Weights of a small transformer language model.
Size: 13 layers, width 192, 4 heads of 32, MLP 384 SwiGLU, vocabulary 3042, 5.25M parameters.
Architecture: RMSNorm before each block, no biases in attention or MLP, embeddings untied during training, normalized queries and keys.
Training: a variant of Adam for these matrices, 170M tokens, 10453 steps.
Each number is 50 + 10 x the weight over its row's rms, rounded and kept within 0 to 99. Layers, rows and columns count from 0. The size before them is the row's rms in percent of the matrix's.

# up: layer 6 MLP up, 384x192, rms 0.0747, rows 145-166, columns 144-191
# down: layer 6 MLP down (transposed), 384x192, rms 0.0976, rows 145-165, columns 144-191
# gate: layer 6 MLP gate, 384x192, rms 0.0763, rows 146-166, columns 144-191
up145 098:43 61 50 67 47 55 54 69 39 49 60 60 55 38 54 38 51 52 44 46 43 41 42 62 58 45 46 61 38 65 43 49 42 41 51 43 71 57 32 48 52 38 45 69 48 42 42 54
down145 100:41 32 27 62 50 41 58 63 39 53 51 51 35 51 45 61 40 62 54 60 45 44 45 58 48 51 65 47 40 55 60 55 54 46 53 44 49 35 46 58 43 40 44 51 41 53 50 58
gate146 102:48 63 67 70 47 51 30 63 52 53 46 64 28 55 43 54 40 51 63 56 52 36 51 64 61 38 47 46 79 46 60 54 42 48 77 40 47 51 55 57 57 57 57 33 59 42 32 59
up146 101:46 41 60 39 41 46 48 47 35 45 46 59 55 47 51 56 70 57 68 60 45 58 32 42 62 71 50 48 50 55 61 49 43 46 63 32 49 38 47 51 43 48 55 58 44 54 46 50
down146 100:38 67 69 44 61 64 56 33 41 45 41 50 46 42 45 48 42 56 60 53 52 73 36 28 48 65 53 31 68 43 49 68 59 68 56 49 40 51 65 46 53 54 40 54 41 41 50 50
gate147 090:46 54 59 60 41 36 57 56 43 47 57 57 51 42 35 66 74 51 51 41 47 48 48 45 39 48 48 59 71 43 48 60 68 32 47 40 47 42 49 39 51 47 52 53 43 43 38 55
up147 094:46 59 43 53 30 44 64 60 54 52 59 61 53 50 46 53 58 51 38 50 51 51 63 43 56 41 36 49 55 45 61 72 68 44 42 45 50 38 38 63 62 57 57 61 36 54 67 50
down147 093:65 42 53 57 33 57 45 26 55 58 51 55 71 37 63 43 38 57 41 64 29 53 47 60 52 73 29 53 51 56 43 53 56 45 44 47 35 48 48 44 49 53 37 51 53 45 49 39
gate148 099:40 73 53 52 48 39 44 66 55 61 81 49 43 57 56 59 57 59 57 45 66 28 45 45 68 49 39 55 46 38 64 63 57 49 59 32 44 66 63 48 51 38 60 53 43 43 55 64
up148 101:33 53 53 57 46 51 50 33 49 63 31 52 43 55 55 34 51 45 52 32 24 39 43 60 38 47 42 55 48 44 42 47 56 49 40 73 39 40 64 51 50 50 43 37 42 50 32 47
down148 098:40 67 41 41 46 44 54 84 51 43 57 47 53 51 54 45 62 45 50 39 39 27 40 60 52 43 42 54 43 55 53 61 51 27 48 45 56 51 67 57 46 33 47 48 45 44 53 51
gate149 094:50 74 46 50 59 50 28 63 43 63 53 55 54 70 46 53 40 50 34 52 55 49 52 50 27 51 55 53 79 28 60 41 54 44 56 53 34 70 37 53 57 29 42 39 37 40 52 54
up149 097:53 35 63 42 52 41 50 46 55 35 60 50 46 47 53 36 33 41 45 56 46 52 59 60 42 65 34 36 55 43 65 61 43 50 55 51 55 47 52 60 54 63 47 46 47 45 58 46
down149 097:60 66 46 49 60 45 42 76 53 57 46 32 48 53 52 47 57 64 71 48 56 52 37 36 50 56 53 48 46 51 59 66 41 65 36 46 46 46 44 59 47 48 41 41 52 65 57 43
gate150 100:44 47 62 51 43 54 48 55 58 66 61 57 46 53 34 55 41 59 44 62 67 42 60 58 53 48 28 45 68 53 58 54 49 55 53 52 36 33 52 58 63 62 50 39 62 41 48 55
up150 100:53 42 55 45 56 40 42 58 40 55 39 53 58 35 55 53 41 54 54 45 51 52 57 48 46 49 51 64 56 37 55 52 55 56 38 57 69 35 51 60 34 60 45 50 62 46 67 66
down150 100:50 54 54 33 53 54 46 55 52 78 60 53 64 46 49 46 63 54 56 48 55 55 68 60 39 41 36 39 53 54 54 56 53 47 40 53 42 66 46 45 42 46 39 38 48 56 51 57
gate151 097:59 43 27 50 41 67 50 57 41 51 59 56 61 49 54 32 51 64 45 58 52 59 41 57 68 43 43 49 42 63 50 58 50 59 61 48 39 45 38 50 45 46 43 42 52 47 52 60
up151 095:43 48 58 58 59 60 71 54 44 47 64 34 47 51 54 70 45 62 60 59 55 45 67 61 61 42 52 42 51 43 59 66 46 56 55 42 42 64 60 44 56 56 43 55 59 53 67 56
down151 093:41 62 60 28 51 58 55 31 50 40 50 68 55 53 48 51 61 57 46 53 36 50 41 37 26 62 51 42 44 64 41 31 61 47 70 47 56 63 45 38 54 52 62 43 50 54 51 46
gate152 104:30 52 62 43 62 43 45 49 46 43 70 57 58 38 44 55 74 52 62 46 42 53 46 49 32 56 40 68 34 54 37 33 47 55 35 63 46 51 65 59 49 42 57 41 49 58 48 51
up152 103:34 30 51 52 51 58 41 44 50 58 43 44 48 60 45 47 44 54 42 61 59 42 48 36 54 52 42 48 50 41 44 36 41 44 56 70 55 29 30 47 53 47 59 59 55 54 46 44
down152 102:58 65 43 16 53 54 54 33 44 56 42 48 57 56 41 45 47 52 30 36 40 51 54 46 39 52 63 41 42 47 56 51 65 60 40 36 55 56 54 54 46 42 44 50 53 26 51 68
gate153 099:46 34 67 53 47 39 52 51 57 41 66 49 39 54 37 26 60 62 53 44 56 54 60 65 65 50 59 57 57 32 58 51 56 55 58 33 49 34 75 68 48 53 53 57 50 41 63 53
up153 100:43 56 55 51 53 21 53 65 53 69 40 33 57 62 51 50 57 32 43 31 52 48 41 49 66 53 52 34 47 55 46 48 71 64 71 58 54 49 63 53 51 48 54 46 49 47 42 34
down153 101:58 59 44 45 58 60 58 71 43 60 43 45 35 62 68 67 62 51 34 38 46 43 39 64 42 33 51 56 43 42 59 51 51 65 49 71 49 51 56 46 42 56 45 38 50 59 34 53
gate154 096:60 40 54 62 51 57 47 44 61 32 48 44 46 70 46 61 50 46 56 44 36 39 60 61 47 47 43 40 52 39 48 50 32 54 63 57 47 38 52 62 40 38 34 49 43 40 53 34
up154 094:67 64 55 67 53 34 48 47 55 58 44 50 43 59 38 54 54 54 62 44 61 45 47 25 50 28 57 64 38 35 56 40 54 56 28 43 46 54 55 57 46 41 44 64 58 48 41 30
down154 094:53 54 62 40 49 46 46 22 43 47 27 43 47 43 51 31 65 37 44 54 44 41 66 54 44 49 39 54 51 55 44 28 62 47 47 38 43 51 50 40 49 42 44 49 55 37 39 49
gate155 096:39 46 66 41 40 46 38 66 31 45 50 47 44 38 36 32 62 50 55 65 62 61 54 50 49 45 51 54 49 57 49 56 57 58 51 46 50 42 69 55 48 43 17 37 58 34 48 36
up155 096:53 39 62 53 53 58 43 55 47 41 42 68 46 50 55 34 66 40 54 32 57 55 48 53 47 49 62 61 55 58 43 54 44 42 43 58 51 29 20 53 46 44 33 57 35 62 44 57
down155 095:51 55 56 72 48 62 61 34 34 30 47 68 58 43 43 46 44 37 62 63 39 53 56 67 50 55 48 52 45 59 44 51 46 46 71 46 45 64 55 50 61 44 38 50 61 52 34 39
gate156 096:54 49 56 45 36 55 38 52 42 48 57 49 46 54 69 50 65 56 37 43 40 44 54 58 61 53 78 51 52 23 48 18 64 65 34 60 76 43 53 59 44 57 45 49 39 44 44 37
up156 099:60 63 48 46 53 50 44 49 47 38 38 56 58 43 53 42 52 36 46 50 35 46 61 47 62 54 46 63 49 19 24 42 59 53 67 48 62 39 57 41 56 42 62 52 39 52 58 33
down156 099:74 40 42 55 46 46 49 25 57 45 42 56 61 49 50 54 49 53 50 54 45 53 55 54 53 31 29 57 56 43 54 39 54 51 59 55 45 53 51 52 43 33 42 52 61 42 55 40
gate157 101:44 55 36 58 34 31 70 66 49 54 60 56 47 73 51 70 35 61 53 29 68 72 37 44 48 66 51 74 51 75 45 44 61 51 45 48 54 54 57 42 48 67 42 60 50 52 44 45
up157 106:47 37 71 34 61 50 47 54 55 52 56 44 39 62 39 56 61 43 41 46 61 71 65 50 53 68 49 37 38 55 48 54 56 49 41 35 48 56 61 59 51 56 32 41 65 50 47 43
down157 106:52 38 55 56 53 66 44 16 64 52 54 52 55 45 59 51 51 57 58 62 61 50 49 41 46 69 46 35 47 51 45 23 50 55 47 67 45 53 46 54 56 50 58 40 45 49 59 48
gate158 096:55 63 45 64 53 38 51 45 57 44 50 45 55 44 51 55 54 77 62 60 50 39 48 48 39 46 55 64 60 40 58 53 48 51 44 48 40 55 44 43 34 58 55 40 50 51 54 63
up158 095:40 51 33 28 40 72 50 50 62 56 39 54 41 62 39 39 60 44 50 55 50 62 49 48 41 78 54 45 48 67 57 45 60 50 57 65 29 66 50 56 48 47 57 54 36 70 43 54
down158 096:38 43 40 49 51 46 53 62 52 49 51 61 38 48 49 56 42 51 37 61 46 42 40 60 63 37 58 59 37 55 45 54 42 32 56 68 64 53 67 49 60 52 49 54 44 53 43 47
gate159 092:52 43 65 40 53 50 45 61 50 56 59 44 42 62 44 26 61 40 59 47 56 38 39 62 64 37 50 53 46 43 49 59 58 53 45 55 79 37 54 48 50 47 54 63 47 52 48 70
up159 090:40 74 39 44 40 50 44 43 47 42 48 50 59 59 47 53 34 65 52 52 51 48 50 53 47 57 52 57 55 51 44 57 52 57 53 43 49 37 44 39 31 44 32 38 47 48 53 40
down159 093:44 57 46 43 48 57 72 87 49 48 55 47 61 65 58 48 46 60 66 45 69 41 36 40 53 69 44 46 52 67 47 41 49 52 45 51 57 52 60 53 50 45 35 63 50 41 55 55
gate160 104:69 56 47 57 31 55 63 57 57 36 63 46 53 65 49 65 54 54 63 35 69 40 61 53 44 65 45 49 45 64 58 45 60 47 49 49 41 70 58 72 49 57 54 49 49 50 48 41
up160 101:67 56 39 58 55 45 50 48 46 49 53 43 59 40 45 52 51 39 57 57 33 32 45 33 41 49 53 56 56 78 40 49 52 58 49 50 40 58 24 52 49 48 45 42 42 50 43 55
down160 102:47 65 67 52 71 49 45 51 59 54 35 46 64 47 35 57 37 36 44 56 60 48 41 45 53 49 41 53 49 40 55 48 42 52 48 42 38 53 50 54 50 43 45 65 54 56 36 26
gate161 101:64 52 60 57 51 64 58 63 39 46 42 49 52 54 58 28 45 48 40 57 67 53 30 56 67 44 36 60 51 66 39 58 43 47 18 62 38 48 50 45 52 45 51 65 57 72 50 45
up161 104:32 51 46 32 45 40 50 44 42 54 58 51 38 59 44 64 40 28 50 43 55 60 48 48 51 64 40 52 54 36 29 44 49 59 43 44 51 48 37 69 39 53 56 46 46 70 55 49
down161 099:44 59 35 56 53 49 36 42 55 54 51 42 33 56 60 39 50 67 63 60 38 65 33 42 46 45 56 65 44 48 53 49 61 51 63 46 50 41 56 63 54 57 41 57 38 39 60 35
gate162 105:38 53 54 45 44 62 62 62 37 52 42 63 61 42 66 39 69 45 51 58 68 41 45 62 58 55 49 57 52 51 63 51 57 48 48 48 44 53 69 44 47 56 53 59 58 67 58 66
up162 101:48 52 45 45 58 67 59 71 35 45 29 44 52 34 51 47 40 61 58 53 48 63 49 40 60 46 45 55 69 50 51 44 41 33 57 28 43 45 50 59 36 67 58 38 57 42 52 67
down162 100:57 44 56 48 45 56 56 52 43 49 47 44 45 55 58 65 51 45 35 48 46 52 55 42 65 69 43 47 41 35 63 43 54 49 50 65 59 52 57 54 39 55 55 62 35 40 56 32
gate163 109:51 50 57 55 42 58 57 51 45 58 48 43 46 43 55 64 56 68 50 50 61 40 57 60 61 45 53 50 34 52 56 61 49 56 69 48 37 63 64 61 58 44 52 51 58 50 44 60
up163 104:33 43 43 52 47 27 39 49 68 63 64 51 60 72 47 41 53 55 36 45 56 43 74 28 66 69 54 41 43 45 57 55 65 39 63 33 62 60 35 53 60 38 65 45 36 31 43 65
down163 102:60 57 42 54 40 61 49 70 49 53 44 53 40 27 63 30 56 66 37 54 38 45 56 52 71 47 46 62 36 47 42 48 64 44 55 58 65 50 44 44 45 44 49 44 50 44 48 41
gate164 102:36 26 41 46 49 53 64 57 50 71 56 37 68 45 47 44 27 39 68 52 62 33 50 69 39 49 42 54 51 38 63 60 50 45 51 48 59 44 29 42 52 49 72 54 25 49 49 49
up164 102:42 64 53 40 38 39 31 53 43 40 43 48 58 44 37 26 49 68 47 24 63 57 59 55 52 55 64 55 54 52 38 55 41 55 36 51 50 46 55 44 49 58 64 53 45 51 43 48
down164 102:37 42 70 49 59 45 82 30 56 55 64 50 45 54 43 37 43 62 51 35 65 49 60 57 61 61 60 40 45 43 65 64 52 25 41 48 49 33 29 49 51 42 46 52 41 46 54 60
gate165 102:36 47 59 41 36 64 44 51 51 49 56 45 38 57 45 28 67 53 60 58 55 40 40 58 38 53 63 50 58 44 51 45 56 54 42 40 51 66 62 51 42 56 41 63 60 53 49 43
up165 100:53 47 51 50 53 50 52 53 41 36 73 34 48 60 54 37 49 62 50 50 60 52 58 42 54 61 55 41 40 49 55 45 41 61 52 61 53 45 50 61 53 52 46 46 50 36 66 54
down165 101:57 52 60 57 43 40 40 36 45 59 50 41 57 46 55 36 41 47 56 57 58 44 45 40 42 50 56 54 50 35 46 34 50 52 47 46 61 50 62 41 55 63 40 51 52 59 56 50
gate166 102:50 38 32 58 54 44 71 55 59 45 65 61 45 58 39 45 55 54 41 62 55 50 47 60 33 43 58 59 52 55 53 45 59 46 57 33 51 33 57 48 34 49 50 56 70 57 45 38
up166 102:52 54 40 66 56 47 33 33 50 63 52 49 56 48 67 45 60 32 37 64 33 56 42 61 62 61 41 34 48 68 34 44 54 44 53 52 48 51 63 40 72 63 38 52 41 64 57 61